{"num_hidden_layers": 11, "hidden_size": 64, "num_attention_heads": 1, "num_key_value_heads": 1, "head_dim": 32, "intermediate_size": 192, "vocab_size": 8192, "hidden_act": "swiglu", "norm": "rmsnorm", "norm_place": "pre", "norm_eps": 1e-05, "positions": "rope", "rope_theta": 10000.0, "rope_fraction": 1.0, "qk_norm": false, "attn_scale": 0.177, "bias": "none", "tie_word_embeddings": true, "parallel_block": false, "init": "normal", "init_std_qkv": 0.0625, "init_std_o": 0.0, "init_std_up": 0.0625, "init_std_down": 0.0, "optimizer": "adamw", "learning_rate": 0.005, "beta1": 0.9, "beta2": 0.95, "weight_decay": 0.078, "lr_head": 0.0105, "max_grad_norm": 1.0, "warmup_steps": 285, "schedule": "wsd", "decay_fraction": 0.456, "decay_shape": "sqrt", "final_lr_fraction": 0.1, "batch_tokens": 32768, "max_seq_len": 1024, "doc_mask": true, "train_tokens": 110400000, "max_steps": 3370, "dataset": "wikipedia_en"}
Each number is 128 + 24 x the weight over its row's rms, rounded and kept within 0 to 255. Layers, rows and columns count from 0. Numbers have three digits each. The size before them is the row's rms in percent of the matrix's.

# down: layer 2 MLP down (transposed), 192x64, rms 0.159, rows 184-191, columns 0-63
# gate: layer 2 MLP gate, 192x64, rms 0.181, rows 185-191, columns 0-63
# up: layer 2 MLP up, 192x64, rms 0.165, rows 185-191, columns 0-63
down184 090:161136094072135127097110105101105067116150128134144158074140115116120111147125108120147125087161128099108140113142121111144108162153123103078139174104146116123146096127121119103152162120145125
gate185 092:130160129099056148189124146102120114091082151111096126152167106104105102144137161135114134112097119095107129121147094120129114147132150131129103149111097136138089106087112110116129142151139131
up185 090:141118108112062121122134132107090105128100142077107129158186100140132119136132123158106142113087130143110124156181110102125133169164146141139105144091111103112107115115120109110139139147171136
down185 084:163147139117101098164136098151104135098142155172128169149117147102088117136109162195118107146147159090135153122123148141163140102156129123129124152108120131129106115136113126133070096154134115
gate186 098:153134116166100140137124118106127166176110150150153103109139164097139092120136122097141114169114120084111152154117153152099132086091157161089131104175121116121126089138132100119132161128137121
up186 095:093083116105164134104100148123124148126134127100160123134118142127083092105122118152141090114144099149101109112137070137153102134101107133163107138147127134172144138134135150122120146208124120
down186 099:188123114139113154154106148165147116116171171113133124149142111164129139115156127088128130110130147150129178134095150170113144157153106122124133132149125136087121139136121177129193121104138133
gate187 094:128111150117157105148144124149135122132109104089111135068129151140117104142138109100112084191150106117108121104151152144121154147107132164135116130152100130090171109106155094109111083141132092
up187 099:123149122080128147091115137080154141122143117159145146147156144074124155137130117137116124125115153153140109126131135117142084144160093115140114159097090160179124158154163109089166132097123136
down187 103:126138148160148117150110076164128108114128127126152108095123103134089105134161170122132137157122106133114155106163154137084153153150146095109175099161115112121129117145097131149158087144144085
gate188 103:116112098155116101130119131109173135128132165150099101118126142139140079120118157089099141155100125172119111154131143127116069110171144137163136086123109163155163126137121160139143114084143115
up188 108:163116152148095129164169140142087120115163139170140129087124099101145127139137095143151121091114093097137122080109074120112099101109135136072126124112124133112137156109149105129139127116144162
down188 103:116180108130090143133157133117104088136139102136118166116138111151138106164149119111145139167096126144140145117121118167093116136126114098084143158116147141146110136156171139144212128124138122
gate189 090:132103142117108128140111127156136164136131183093141118162164149138108099114110086132139093116178129130125139104143111110115150119167129100205109117137152114094117170138117113143133170130115142
up189 092:139112084134127113132159158139133132097102132158146132118110092116159117105111154135140129145166120149075038094139121135127088116143137134098101131107126138111151151161101141144117166149122107
down189 090:134111169100125124153156092108164116137136118110109101089126139096107117140138130084137176158111161101129134130124159091121146132122128144063113140122111149177108126128141143095094086110162122
gate190 106:155072097132120138118116089100195110092131151105103114156099114109091152124172132121151135114147132106088107124104090099109089118137129154104126137153118127137157102135100151121159140137144126
up190 106:160113142120134137141087106086115121126100170088161134147134123132119169080167134137128183117097160088126131147144121124119124123124131113107130132147185121193091130131153113132150152129116131
down190 107:112113130148127142120100107102154132088151151119143105176138123145103137187144130122119163110132114075085144154142119089109134125144136045127109123132146166147120151137113128127090140119150131
gate191 097:099165128186132126135150130153113136084186129129122156150125130115139161140130138158123087095125116146111125150089139178119102151122108138113128122125163113095130116184176154118127154101123136
up191 098:103136143120152149129084144097129161141108176106165163108116128087171107154111132138101147139161132115147106090130155137137134081110121143131139092171110117119169160139093121127095135136099157
down191 096:141140148095116127110088139107102147132091137101156140103110128124126109138119135091154162156131132084136118135131108097087140100130164120183155077118089133149152106108122124148105079095137153